{"n_layer": 11, "d_model": 96, "n_head": 3, "n_kv_head": 3, "head_dim": 32, "d_mlp": 384, "vocab_size": 1024, "activation": "gelu", "norm": "layernorm", "norm_place": "pre", "norm_eps": 1e-05, "positions": "rope", "rope_base": 10000.0, "rope_fraction": 0.25, "qk_norm": false, "attn_scale": 0.177, "bias": "all", "tie_embeddings": false, "parallel_block": false, "init": "trunc", "init_std_qkv": 0.051, "init_std_o": 0.0, "init_std_up": 0.051, "init_std_down": 0.0, "optimizer": "muon_variant", "lr": 0.00777, "lr_mult_down": 1.5, "lr_head": 0.0146, "grad_clip": 2.0, "warmup_steps": 200, "schedule": "cos", "final_lr_fraction": 0.1, "batch_tokens": 16384, "seq_len": 384, "doc_mask": true, "train_tokens": 103500000, "steps": 6318, "dataset": "wikipedia_en"}
Each number is 128 + 24 x the weight over the matrix's rms, rounded and kept within 0 to 255. Layers, rows and columns count from 0.

# layer 2 MLP up, 384x96, rms 0.018, rows 52-120, columns 0-47
[[124 131 127 128 126 130 130 126 124 122 134 120 132 123 110 133 143 120 108 130 119 132 137 115 122 131 146 120 117 126 117 123 131 131 104 133 127 124 131 122 133 131 134 126 145 117 123 140]
 [141 137 122 118 135 121 120 133 131 127 116 120 122 116 126 129 120 130 132 130 112 130 135 124 129 123 113 124 137 127 122 129 137 139 133 137 129 122 120 121 137 148 128 148 123 124 124 122]
 [140 121 174  82 157 120 129 100 146 134 119 152  90 208 106 188 164  73 109 158 163 157 146 149 105  96 157 128 127 166 151 105 179 143  80 106 133 118 155 136 106  77 108 132 148 124 138 135]
 [118 134 126 128 113 144 130 130 131 123 138 120 123 129 120 137 124 119 119 114 115 129 132 119 126 130 127 126 139 118 125 131 131 113 129 134 115 132 127 136 142 127 140 109 124 133 130 136]
 [122 136 138 139 127 137 125 134 129 123 134 127 117 121 125 132 144 133 121 114 126 127 136 131 131 131 117 116 128 129 124 137 123 128 133 134 134 132 134 120 131 122 129 126 124 128 120 132]
 [118 119 128 123 121  92 156 110 138 144 145 161 128 172  61 164 161 111  71 150 153 129 147  87 123 158 112  93 133  92 134  92 157 144  54 100 169 102 134 157  92  89 124  95 151 116 151 137]
 [145 129 131 121 118 125 132 107 124 130 125 136 138 123 104 141 126 131 119 129 119 133 133 133 133 143 146 132 126 121 128 127 131 124 115 128 135 134 149 129 124 125 138 133 129 117 126 151]
 [119 131 132 134 123 147 121 141 128 119 131 121 127 125 140 103 140 131 120 125 128 127 134 130 127 117 111 118 133 132 121 132 131 123 127 135 116 135 129 119 137 141 126 131 128 141 121 119]
 [137 111  85  47 146 208 130 108 129 152 173 138  61 148 141 157 122  65 141 138 163 121 122 130 104 182  82 121 158 131 132  74 177  62  77  80 163 220 163 158 140  53  61 163 167  86 166 160]
 [114 122 127 118 138 135 126 140 110 129 130 122 128 132 143 125 126 139 129 122 120 130 124 138 132 126 132 130 121 126 128 130 133 141 127 130 132 126 124 123 141 139 125 118 128 127 120 128]
 [158  61 106 103 198 147 167 115  72  86 138 177 116 147 127 187 162 181 128  67 111 137 130 184  86 172 152 238 180  57  97  85 150 112  84 120 176 152 136 118  78  74  93 133 156 136  71 166]
 [122 125 147 126 124 125 125 112 129 129 147 132 114 140 115 133 141 113 120 136 146 130 138 124 121 122 137 109 143 123 120 108 130 120 116 127 137 136 118 133 131 127 123 125 134 129 124 134]
 [126 118  68 153 113 128 198 100 111 183  48 129 168 181 175  50 114  51 118  47 166 148  23 172 135 196 109  88 101 133 142  70 100   2  86  94 126 118  48 120  97 109 116 107  26 104 191 105]
 [130 131 136 123 121 130 131 110 124 128 126 126 112 119 124 145 146 130 122 118 130 125 125 120 125 132 146 116 137 126 128 118 133 125 115 128 137 122 138 122 129 123 134 130 136 115 138 132]
 [ 90 152  69  75 153 125 106 111 139 135 255 113 110 159 120 133  94 132 131 150 188 141  92 140 104 140 182 113 120 156 129  89  63  78  99  91 170 176 164 123  82 127 109 190 128 107 186 145]
 [136 221 158 179 135  87 167 147  92 119 100 157 239  10  80  78  51 184 101 183 124 183  27 170 154   7 124 255 115  46 143 112 112 114 204 188 116 247 151 104 158 172 212 155 210 205  52 139]
 [128 125 139 140 122 132 135 122 123 131 126 128 141 132 132 116 139 130 130 144 125 124 127 120 133 126 128 122 134 134 114 125 124 120 138 122 126 122 132 134 133 118 123 130 138 130 134 122]
 [121  97 139 120 107 128 110 153  82 164 133  99 129 137  61 159 137 150 116  81 123 146 103 152 168 137 137  80 130 134  92  80  81  90 140 115 137 134  88 105 161 169 151 125  88 129 165 142]
 [130 106 135 121 132 129 122 122 128 113 135 125 117 152 146 122 126 112 139 113 125 138 131 132 130 119 128 123 130 129 126 135 135 144 129 140 126 144 123 122 131 137 119 116 138 116 127 128]
 [136 129 144 123 129 124 122 132 142 128 115 138 135 123 130 127 132 123 128 121 114 128 129 131 134 132 122 132 122 121 124 132 133 131 130 133 128 127 127 143 128 134 127 135 127 122 131 126]
 [134 123 125 123 130 124 128 114 125 135 129 143 122 130 118 142 126 129 124 120 123 145 134 120 118 126 143 134 121 130 136 122 135 127  97 123 140 125 134 124 121 118 126 144 135 130 121 116]
 [144  98 130 130 134 116 118 134 128 125 148 129 114 156  85 117 145 117 109 116 143 162 155 128 110 136 138 129 132 126 131 116 123 123  63 119 147 149 135 133 124 129 100 134 123 112 119 127]
 [131 135 141 132 114 124 133 117 137 139 133 133 123 129 124 154 132 119 127 131 142 128 123 121 128 122 147 129 131 122 123 134 114 113 113 121 132 128 128 131 121 118 145 134 134 112 142 136]
 [154 115 104 111  99 117 109  94 125 173 138 112  85 136 125 141 142 106  95 104 137 144 123 124 102 125 147 103 137 142 132  80 127  97  80 117 139 135 147 164 158 157 152 140 109 135 112 128]
 [121 121 130 103 136 118 122 107 140 148 156 156 107 147 114 155 136 104 125 153 165 134 124 123 115 123 146 127 135 116 140 101 132 135  98 136 135 133 110 137 130 118 127 132 123 112 130 118]
 [137 131 135 121 124 138 135 123 128 134 131 138 125 138 125 143 126 132 117 123 128 127 122 126 139 126 135 137 146 118 134 132 118 106 112 122 134 131 133 143 126 117 119 127 132 124 138 132]
 [126 105 137 118 127 117 119 111 130 135 138 136 127 132 132 133 128 130 128 123 124 137 134 120 116 117 143 134 121 131 125 133 135 146 111 127 123 138 123 140 124 127 116 137 134 123 131 109]
 [130 124 135 134 122 125 122 108 127 136 137 134 120 138 106 138 148 118 117 139 134 146 139 135 123 121 144 126 127 119 128 117 124 133 114 128 139 128 136 124 128 135 139 136 130 114 127 146]
 [129 122 119 126 123 126 130 116 118 140 146 120 131 141 126 140 139 127 121 124 133 129 131 124 116 142 159 135 132 139 118 129 118 122 102 123 119 142 131 133 125 130 118 117 128 116 118 139]
 [123 135 141 120 126 117 119 127 134 125 139 129 104 141 123 142 147 121 130 125 148 132 125 129 128 120 133 127 136 117 131 118 125 133 109 126 140 126 116 125 134 125 142 112 121 127 119 141]
 [132 124 142 120 121 128 125 100 135 125 149 128 122 132 119 134 141 110 122 132 150 127 128 120 128 126 142 118 123 133 124 117 119 132 113 129 135 129 127 132 119 133 133 118 129 119 129 143]
 [179 160 134  72  95 142 105  51 162 153 198 116  31 185  81 226 116  62 105 194 185 155 130 143  77 134 137 152 163 154 162 129 160 127  59 170 203 127 115 116 172 110 146 123 120  72 140 121]
 [132 118 122 119 128 128 128 114 134 125 137 127 122 132 109 156 131 108 122 126 133 124 133 124 122 148 149 137 127 134 127 114 123 138 109 132 122 123 137 120 129 133 140 127 133 110 124 138]
 [128 118 126 126 124 131 128 123 126 121 132 139 128 138 129 127 131 113 122 131 128 125 126 125 129 138 141 131 129 123 126 118 128 128 125 136 119 135 141 138 128 123 127 135 124 121 131 134]
 [116 116 134 129 130 121 118 127 131 126 138 121 126 143 137 117 131 120 119 126 132 134 148 143 126 131 125 129 115 127 126 117 119 136 137 134 127 138 125 143 120 145 119 129 118 124 119 123]
 [119 121 132 117 134 138 117 122 122 132 139 131 122 150 126 130 140 133 115 128 137 144 141 141 129 110 138 134 123 122 135 123 130 129 118 125 132 135 120 136 127 137 122 127 131 128 122 123]
 [129 118  88 145 118 117 132 154 100 137 123 119 131  91 140 115 110 154 108 112 106 121 136 124 132 141 137 138 138 121 130 148 105 132 133 124 124 116 145 125 133 121 129 126 106 117 125 118]
 [123 121 132 128 125 122 130 120 124 124 125 127 136 131 125 127 127 128 126 134 120 128 145 119 122 124 134 119 128 128 125 118 128 143 134 142 132 131 117 119 129 134 128 124 140 126 134 137]
 [137  85 175  95 126 119 141  94 125 129 143 134  88 215  82 193 181 119 123 126 171 149 150 105 131 126 131 122 134  90 120  70 118 104  69 153 136 145 103  93 151 117  80 145 133 103  97 164]
 [144  91 139  49 124 137 141 116 115 129 139 131 101 133  93 141 113 140 112 132 150  94 115  98 104 117 134 150 142 139 133 137 138 153 101 148 162 126 133 121 156 146 111 135 128 110 114 130]
 [127 128 133 125 121 132 123 134 122 134 123 127 127 130 132 117 129 125 130 145 115 132 132 137 131 133 122 114 126 128 130 131 126 120 127 125 134 121 132 118 132 131 135 131 133 130 132 130]
 [139 132 129 124 124 122 121 132 137 139 127 145 132 115 119 134 120 130 126 129 120 136 128 128 137 119 123 122 125 117 137 126 134 136 135 137 137 114 119 136 128 139 131 138 122 120 139 119]
 [128 137 124 133 131 131 133 140 120 131 135 122 137 120 127 137 128 131 140 117 131 120 135 120 129 129 121 138 129 138 127 142 126 129 147 130 123 125 130 130 130 141 121 108 123 128 115 128]
 [ 64 127 178 142  57 145  80  82 185 192 177  94 123  72 114 196  76 113  24 190 195 122 169 131 142 165 177  97 109 159 157 110 109  64 140 105 128 142  89 126 124 109 116 128 139  78 121 162]
 [127 128 123 134 141 131 121 142 117 135 132 139 122 143 137 123 144 130 113 140 135 141 151 140 118 131 136 122 130 129 124 119 122 137 118 128 124 124 133 126 133 139 123 126 129 117 113 118]
 [140 151 121 142 133 115 145 130 147 140 133 122 129 116 121 151 128 137 134 149 119 120 118 133 149 139 124 128 135 111 117  96 115 117 160 157 139 126 114 132 140 148 161 135 128 146 128 119]
 [117 142 137 127 131 128 128 130 125 138 136 134 120 138 127 120 132 131 132 129 144 140 141 127 133 111 122 126 128 125 140 122 131 127 137 129 141 121 119 130 122 132 122 123 128 131 121 124]
 [129 118 126 131 144 120 144  99 145 154 137 140 127 162 117 155 132 122  89 128 153 156 134 130 123 139 174 117 141 116 111 102 105 106  59 119 143 150 133 119 122 111 116 170  98 102 127 152]
 [127 128 114 129 117 125 134 120 125 126 139 118 133 135 121 130 134 131 131 105 116 133 139 112 123 130 127 129 124 131 117 140 129 127 116 135 119 139 139 120 131 135 126 127 121 122 119 140]
 [119 138 133 121 129 124 128 114 131 133 138 132 111 139 119 148 145 130 132 136 147 136 123 132 126 120 140 132 126 126 124 125 141 143 108 135 123 132 126 123 130 125 128 123 124 122 108 127]
 [126 110 128 124 144 124 129 131 125 128 136 122 129 147 122 122 132 128 128 132 134 129 136 138 125 144 132 136 113 129 126 113 121 135 117 116 134 128 127 127 127 133 125 118 131 128 122 129]
 [133 122 117 120 131 134 120 130 125 129 143 139 113 141 121 124 122 105 118 137 140 150 135 130 124 122 136 125 125 125 137 119 132 132  99 146 126 128 118 121 126 126 124 134 131 115 118 120]
 [134 127 125 124 119 126 134 107 117 129 133 128 129 138 112 143 145 124 118 124 116 139 131 118 127 134 149 118 129 123 113 133 124 129  93 139 129 126 143 115 130 125 135 131 140 109 121 149]
 [110 130 136 142 130 127 125 137 133 121 136 114 121 147 128 130 152 110 124 129 129 141 136 125 116 133 125 113 130 131 122 118 126 127 115 135 124 133 122 111 141 128 126 118 136 139 112 135]
 [244 255 247  71 200 239 255  71 119 134 169 137  89  28 252  28  60 236  28 158   0 109  92 209  76 121   0 196   0 122 173 184  76 141 133 186 255  98 101 241 221 123 117 193 177   7   0 255]
 [123 109 122 132 138 113 120 130 129 127 134 122 107 141 126 135 131 116 118 122 140 130 135 133 113 134 146 131 135 133 126 106 117 139 106 127 123 131 119 116 129 128 125 124 131 125 128 124]
 [133 128 133 130 128 121 129 109 133 133 135 133 126 130 122 139 145 136 118 126 146 125 120 128 125 130 143 128 122 131 118 129 126 133 103 123 127 133 141 121 120 117 131 135 131 125 123 132]
 [128 141 124 123 129 120 128 123 126 124 133 129 128 123 128 134 126 126 125 121 134 119 133 130 116 136 144 130 136 125 124 122 137 130  96 117 131 128 145 126 130 124 129 121 133 129 126 131]
 [138 122 132 124 121 138 123 103 127 123 154 122 126 128 110 150 141 109 108 128 128 134 141 116 110 139 145 119 122 135 109 130 127 127  91 138 114 130 143 113 129 132 131 141 143 129 129 135]
 [135 104 202 150 119 118 153 103 101 119 141 166 109 219  81 177 170 124  84 158 132 119 171 137 108 120 171 109 116  85 113 106 134  90  73 145 136 138 124 170 170 141 137 158 127 153 105 161]
 [124 122 142 114 134 122 119 110 131 112 156 127 100 154 106 153 132  99 127 131 146 132 138 133 115 139 137 125 135 112 125 100 138 133  95 133 131 131 128 121 142 125 134 124 134 121 122 136]
 [129 113 124 126 133 124 119 120 137 146 136 140 116 142 117 139 112 111 137 143 136 134 121 138 138 131 119 140 132 119 135 109 124 132 138 134 127 126 119 130 136 123 128 143 117 118 125 123]
 [119 126 132 137 114 120 113 129 121 125 159 117 135 120 130 118 130 130 120 121 116 127 147 110 117 113 127 126 130 125 118 144 127 145 121 131 109 136 127 130 135 143 126 119 121 129 129 105]
 [127 117 152 108 124 118 136 105 149 138 132 146 131 148 105 152 130 111 107 122 156 126 104 140 142 140 154 114 117 138 104 100 140 111 122 128 153 133 128 150 113 121 132 140 127  94 106 153]
 [111 255 187 160 130 128 122 175 204  19 255 100 179   0 237   0   0 255 203 119  74  35  55  89 109  94   0 122   1 114 195 255 193 148  95 168  33 152   0 124 147  73  16 231   0 166   0 178]
 [127 144 124 120 137 118 136 104 127 124 134 135 127 129 125 128 135 133 131 149 146 122 119 118 114 136 138 121 124 125 122 115 139 124  95 119 139 123 141 124 126 119 132 128 132 134 120 142]
 [123 123 115  90 134 118 119 111 130 153 143 148 118 134 111 176 136 120 119 123 160 134 118 124  99 156 149 131 152 113 141  92 115 119 101 128 141 138 119 118 149 113 117 155 118  88 151 125]
 [123 127 133 124 129 150 125 118 121 142 145 124 129 130 121 134 112 122 108 126 128 129 135 136 121 131 123 123 138 135 122 127 132 117 118 117 116 140 128 132 137 119 112 134 132 124 133 120]
 [130 126 124 118 139 136 122 139 128 131 138 138 121 127 141 132 122 123 121 136 134 129 127 134 131 136 124 111 133 114 140 126 130 127 122 131 140 119 125 132 126 130 128 123 125 126 136 118]]
# layer 2 MLP down (transposed), 384x96, rms 0.00802, rows 52-120, columns 0-47
[[128 125 128 132 132 127 124 124 131 131 130 126 125 126 126 129 128 129 127 129 129 130 122 125 128 128 129 132 127 128 124 125 127 132 124 129 123 127 130 132 126 132 130 126 126 128 128 133]
 [132 127 130 125 128 130 127 128 129 131 137 125 122 130 133 131 128 130 127 124 129 132 124 130 130 134 131 134 129 124 125 134 124 126 125 131 127 128 134 129 128 130 131 125 126 132 126 128]
 [119 131 133 117 123 133 143 132 125 135 119 131 127 140 130 133 131 127 141 128 130 111 139 141 117 127 128 124 135 128 135 124 130 131 129 133 144 128 124 127 116 143 117 126 133 107 126 110]
 [126 130 134 131 134 129 124 128 124 125 124 127 128 129 124 130 123 133 124 128 131 127 125 135 134 124 128 126 124 128 130 129 126 121 125 129 122 134 124 128 133 127 128 129 126 130 129 130]
 [127 128 130 123 130 127 126 124 127 127 132 133 125 127 129 129 124 125 128 127 133 134 124 131 128 125 127 132 126 127 129 132 123 129 127 127 124 123 127 126 124 128 129 126 128 134 131 127]
 [134 125 122 157 130 125 129 122 131 131 125 120 103 112 114 142 104 134 109 142 123 130 141 119 135 120 128 129 132 128 110 120 140 118 128 137 137 125 130 136 118 140 124 130 122 125 135 132]
 [130 125 130 122 129 132 127 132 122 134 126 126 123 128 122 130 133 130 131 126 129 129 126 130 127 129 128 123 127 124 134 126 131 128 132 126 125 127 126 133 126 123 133 139 123 129 132 128]
 [124 131 127 125 128 128 128 126 125 124 134 125 129 130 130 130 125 128 128 129 131 129 121 125 128 127 134 129 127 133 128 132 126 123 125 131 128 127 129 124 132 132 129 124 133 128 131 125]
 [112 151 138 137 138 126 129 127 121 121 116 123 139 116 117 119 108 138 132 118  98 127 127 149 158 133 119 119 116 163 119 123 130 122 129 140 148 129 133 120 126 146 123  81 124 114 128 143]
 [124 133 131 132 129 122 125 126 138 122 132 128 126 129 130 125 127 121 128 130 129 124 125 134 123 132 126 131 126 130 128 130 129 125 129 127 131 126 133 127 130 127 124 124 124 126 120 121]
 [114 147 149 132 131 115 142 117 149 151 118 115 112 167 131 123 118 112 123  91 135 113 146 135 101 145 139 119  88 153 123 132 133 110 134 144 157 106 139 111 114 105 118 139 115  94 145 112]
 [124 127 127 127 125 128 126 127 125 129 127 128 128 126 125 128 130 127 126 129 128 128 125 120 129 126 127 127 127 131 126 129 124 129 123 129 129 128 123 126 131 131 126 124 129 128 135 132]
 [140 133 115 145 126 113 163  97 109 119 141 124 142 112 157 151 146 143 132 133 119 114 106  97 145 148 119 142 106 158 119 151  81 148 128 141 106 116 103 130 127 141 107  96  76 113 140 131]
 [134 124 131 128 127 137 130 133 126 132 126 135 128 124 123 126 129 126 130 128 123 127 129 128 132 132 123 127 132 125 127 135 129 127 126 131 124 126 128 124 122 130 129 133 128 129 134 132]
 [120 116 105 126 136 126 135  94 130 116 144 106 121 130 114 116 137 161 136 148 129 150 137 151 146 116 141 129 145 136 129  99 125 149 123 114 132 109 115 114 148 111 163 118 166 105 152 152]
 [149 156 204 130  67 124 143 162 144 151 191  48  60  97 176  83 113 170 188  97  87 121 118 113 232 160 181 144  98 122 150 109  90  90 103 157 177 146 226  73 146 133 152  49  48  67 101 173]
 [132 125 127 130 124 124 130 129 129 131 123 132 132 129 127 127 126 126 129 128 128 128 127 127 129 124 119 129 129 129 123 130 125 128 130 136 129 132 128 123 127 131 124 126 131 122 132 130]
 [150 119 120 136 146 122 118 128 123 102 135 120 116 132 122 113 141 138 121 135 139 140 109 129 129 127 132 136 111 139 120 106  96 130 135 113 107 135 140 141 136 117 126 126 108 152 123 140]
 [121 131 131 131 127 121 124 128 136 128 132 130 130 133 133 127 136 130 133 130 130 125 124 131 126 127 128 130 128 129 133 136 127 126 126 128 132 127 127 127 128 126 127 121 133 126 121 126]
 [128 128 124 122 124 129 123 126 125 126 128 128 130 133 125 131 126 127 125 130 122 133 126 126 125 130 131 125 126 123 133 132 130 127 123 131 129 125 127 131 128 131 132 133 129 127 126 127]
 [133 123 131 128 128 134 128 127 123 129 126 126 125 124 133 129 130 129 127 125 122 124 132 129 128 133 129 129 128 128 127 124 132 132 123 128 127 128 121 128 125 131 128 132 127 127 131 135]
 [123 121 120 129 123 135 133 134 125 124 136 119 129 126 130 129 130 131 135 127 128 127 125 120 126 129 133 130 125 135 134 128 125 127 122 131 140 124 127 126 131 134 132 122 136 131 133 129]
 [129 129 124 128 126 130 131 129 126 126 123 127 129 121 119 134 122 132 130 130 132 129 134 121 133 132 127 129 132 128 126 131 128 131 129 128 130 131 126 128 126 128 127 132 127 127 129 127]
 [132 119 112 120 126 142 144 130 115 122 144 135 108 130 120 138 137 128 132 117 131 130 130 122 129 127 124 132 137 121 128 131 119 126 130 123 120 136 123 138 125 132 135 130 112 134 141 132]
 [127 123 123 132 127 130 128 128 127 126 127 127 130 119 128 131 122 126 122 132 125 125 137 121 129 133 128 126 130 127 130 124 132 130 119 131 134 126 123 128 131 130 129 125 134 122 123 131]
 [127 129 130 129 127 128 127 132 127 123 125 126 130 131 125 129 126 130 129 125 128 130 125 136 130 128 127 124 124 132 133 127 126 121 131 133 128 127 135 122 130 127 126 132 123 125 129 124]
 [125 130 125 135 124 123 126 127 130 123 129 128 131 126 126 128 129 128 125 126 125 116 127 130 124 134 127 126 129 126 132 132 135 124 125 130 132 128 126 122 133 129 127 125 128 128 123 129]
 [127 124 126 128 128 130 130 129 125 128 131 124 121 121 125 132 125 130 132 128 131 127 131 123 128 134 132 128 127 127 126 129 127 128 123 128 135 125 129 130 127 129 127 128 124 130 128 128]
 [123 132 121 133 128 125 129 130 131 131 124 129 134 129 121 128 129 126 124 129 123 120 132 125 127 125 126 128 126 131 127 131 138 124 131 125 126 131 130 124 127 130 123 132 125 126 129 126]
 [124 127 123 124 129 128 128 130 127 129 128 125 130 125 128 129 132 125 130 127 131 133 131 120 132 127 130 129 135 133 128 124 127 138 125 126 125 123 118 132 126 128 129 128 127 126 126 126]
 [124 126 120 126 126 129 129 130 123 128 130 124 128 124 123 129 131 131 125 133 129 131 130 117 127 123 130 128 132 129 129 129 132 128 124 131 125 127 124 130 127 133 128 125 131 128 131 133]
 [101 142 130 110 122 110 147 142 146 125 152 148 124 112 122 146 148 128 134 140 123 135 118 158 155 106 129 112 130 115 136 109 133 126 135 122 145 134 115 130 143 102 129 148 137 137 124 104]
 [132 126 125 129 129 128 129 132 133 132 126 127 132 122 126 128 126 130 125 128 121 124 132 130 128 128 128 128 129 123 126 129 129 132 128 126 128 130 126 133 130 126 125 130 129 127 126 126]
 [132 124 129 124 127 126 122 127 128 135 125 129 127 133 125 130 128 127 125 130 120 127 132 131 131 123 128 120 127 122 133 132 136 124 127 130 124 130 123 128 129 123 129 135 132 123 130 126]
 [120 128 121 128 125 125 128 123 130 125 131 125 132 131 127 127 129 131 130 130 130 126 130 127 126 124 131 124 124 126 134 132 129 125 124 129 131 122 126 129 135 130 125 123 132 128 127 122]
 [121 126 128 124 127 125 128 125 127 124 129 125 128 130 132 128 130 130 132 132 129 122 132 132 129 131 133 126 127 130 131 126 129 130 125 130 132 126 128 122 133 129 125 125 128 128 124 125]
 [128 128 127 132 131 137 133 125 123 123 123 125 128 125 124 129 126 125 129 126 122 120 130 128 123 136 121 122 129 124 125 133 127 121 131 125 126 134 138 125 131 125 120 136 123 136 131 129]
 [128 126 130 132 126 126 127 129 132 133 125 130 127 127 128 126 131 129 130 131 132 123 123 130 127 132 121 130 128 123 134 133 128 128 130 130 128 128 128 130 130 128 128 123 129 128 126 133]
 [128 145 134 116 131 115 134 143 128 129 132 138 128 124 136 128 117 128 134 116 141 145 107 120 134 131 121 134 114 146 131 116 120 139 133 128 131 116 130 143 118 128 135 127 125 130 123 136]
 [122 135 136 138 127 124 127 139 127 129 131 134 139 116 127 125 114 117 126 124 119 111 122 135 142 139 124 138 114 126 122 130 128 113 134 124 138 137 143 128 133 115 121 134 130 138 121 129]
 [133 126 132 122 130 128 130 128 127 123 127 128 120 131 127 125 130 130 133 126 134 130 126 132 128 127 126 131 128 126 122 131 121 127 123 126 125 129 126 128 128 131 131 129 127 128 132 126]
 [128 129 124 129 123 131 132 126 123 122 129 126 127 123 128 130 124 131 125 131 129 131 126 125 122 135 130 128 131 122 129 128 127 124 123 133 134 126 134 128 125 132 132 126 128 128 122 129]
 [125 131 125 129 132 122 129 129 128 130 130 128 131 132 126 130 125 126 121 129 129 126 132 129 128 126 128 133 125 130 128 126 130 126 131 124 122 128 132 126 128 127 127 129 126 129 127 129]
 [115  91 103 137 133 133 124 114 134 110 143 152 112 118 150 105 169 143 124 143 141 106 131 112 170 116 124 124 141 142 125 119 112 140 107 122 109 130 127 143 125 142 139 121  95 145 149 124]
 [123 132 123 128 130 125 127 126 130 130 129 130 131 133 133 125 125 124 129 129 125 125 127 122 125 132 130 127 124 131 124 131 130 127 124 127 133 123 135 123 126 136 123 129 131 123 129 120]
 [136 118 121 124 123 134 130 125 134 131 120 122 126 129 133 122 135 125 123 122 130 138 125 118 129 117 115 129 134 119 123 128 116 127 138 136 122 128 127 143 128 119 134 131 114 125 125 117]
 [122 125 126 126 125 126 131 128 121 128 131 125 129 125 133 128 124 126 130 129 132 127 132 122 132 132 131 131 125 132 128 124 124 131 121 131 130 125 124 124 126 132 129 124 131 123 130 131]
 [124 124 119 116 133 138 125 123 122 130 116 128 133 114 130 132 126 130 132 122 127 143 128 110 134 123 124 127 132 131 131 122 121 143 118 129 134 119 117 142 131 138 127 123 129 135 129 120]
 [125 128 129 128 130 127 126 129 125 129 127 128 131 127 127 132 126 129 126 129 128 126 128 132 132 125 126 128 123 125 132 130 132 129 128 129 123 133 121 127 132 125 134 130 129 128 124 129]
 [125 128 123 130 128 124 126 129 131 127 130 126 129 125 131 133 124 123 128 130 131 128 130 124 126 131 130 131 131 130 135 121 130 135 129 131 127 125 125 125 129 127 131 129 131 125 120 123]
 [126 130 127 133 129 125 130 133 134 124 127 126 133 129 129 122 129 125 128 127 125 124 132 131 126 127 127 129 123 130 123 126 127 129 127 128 134 128 128 130 134 132 123 124 129 127 126 123]
 [126 125 126 128 128 130 127 121 131 126 135 124 122 126 135 132 126 131 128 130 127 127 126 118 125 131 136 131 129 131 126 126 125 130 120 128 135 124 127 128 126 134 131 122 131 125 126 133]
 [128 127 133 127 129 127 124 126 130 132 125 133 125 126 127 134 129 128 133 131 130 131 125 131 131 131 126 129 126 123 133 131 127 137 132 125 130 131 127 130 126 125 133 134 128 128 128 131]
 [127 127 134 130 130 128 124 126 131 126 130 132 126 128 132 125 129 122 128 131 128 130 125 129 128 125 131 137 122 130 128 127 122 133 126 123 126 130 125 126 128 130 126 121 130 134 128 132]
 [ 70 255 255   0   0   0 177 255 171 135 255   0  83 105 255  14 255 188 229 255 218 135 180   0 255   0 109 197   0   0   0   0 137 154 223  47 255 178 255  97 255 255   0   0 167   0  58 255]
 [126 129 122 132 127 129 129 129 134 127 127 120 131 129 126 122 135 126 129 124 122 123 125 126 122 127 128 128 130 131 124 131 127 126 130 124 129 126 133 127 129 129 118 123 126 129 127 121]
 [129 130 124 125 126 127 132 130 124 130 129 134 131 122 127 131 129 125 128 126 128 128 133 127 129 127 128 128 132 126 128 125 133 137 132 127 124 127 123 126 126 125 131 133 131 129 129 125]
 [126 130 123 128 130 130 126 130 126 129 133 129 128 125 126 130 133 127 130 123 124 130 128 122 128 129 131 124 130 132 122 123 125 131 124 128 120 125 127 128 126 131 131 132 127 124 135 126]
 [134 127 131 126 130 129 128 129 128 131 130 129 126 125 130 132 131 134 124 128 127 123 130 137 130 125 129 126 127 124 125 132 130 132 126 128 123 133 124 127 130 129 129 129 128 131 133 133]
 [133 138 129 126 135 128 134 117 142 113 119 133 127 121 115 143 124 126 124 123 155 136 120 133 139 119 107 133 130 117 136 122 130 115 135 127 131 126 119 161 130 128 122 143 142 129 136 123]
 [132 122 131 129 133 129 126 130 131 129 131 123 126 123 132 127 136 129 128 125 126 126 127 135 132 124 129 126 130 129 125 123 121 132 121 128 122 130 120 131 135 125 129 125 128 127 129 127]
 [136 122 125 123 127 127 130 130 130 126 129 121 123 129 129 133 127 133 128 127 129 131 133 134 128 127 129 126 130 123 130 124 123 130 126 131 131 131 129 130 134 122 132 126 125 124 120 123]
 [122 131 130 127 128 121 124 126 125 123 137 129 126 130 127 136 129 132 126 136 135 125 125 132 124 129 130 127 129 121 133 129 129 125 125 128 125 131 129 118 135 126 132 128 131 130 126 133]
 [131 128 127 127 123 134 125 127 117 139 122 136 131 130 127 120 127 131 122 130 127 130 131 117 135 126 130 134 125 129 126 133 132 131 129 129 124 130 123 131 122 133 129 133 129 123 132 120]
 [106 255 255  43   3  30 255 255 255  66 191   0  77   6 255   0 227  59 255 255 223 125 196   0 255   0  92 189   0   0   0   0 130 167 255   0 255 174 239 156 255 255   0   0 129   0  94 255]
 [131 123 129 128 133 132 125 132 123 135 130 133 128 121 132 128 130 121 124 127 123 133 133 121 133 128 129 128 128 129 123 120 133 139 122 128 120 128 121 129 124 129 132 131 129 126 136 135]
 [124 124 120 123 130 133 133 128 126 131 126 129 137 117 129 123 125 121 133 124 121 128 120 117 132 138 126 126 124 139 123 125 122 126 128 128 128 117 133 131 133 127 128 125 131 134 124 131]
 [127 133 130 132 133 125 127 133 126 126 132 124 127 128 127 130 125 135 128 122 134 127 123 136 131 129 133 128 121 138 124 127 127 123 122 134 129 127 135 123 137 138 130 126 122 129 133 126]
 [126 126 135 128 133 131 130 125 126 126 132 133 125 123 134 123 134 128 128 128 129 127 128 134 128 130 127 126 128 130 124 129 126 127 122 127 123 125 128 128 126 132 130 127 128 129 130 131]]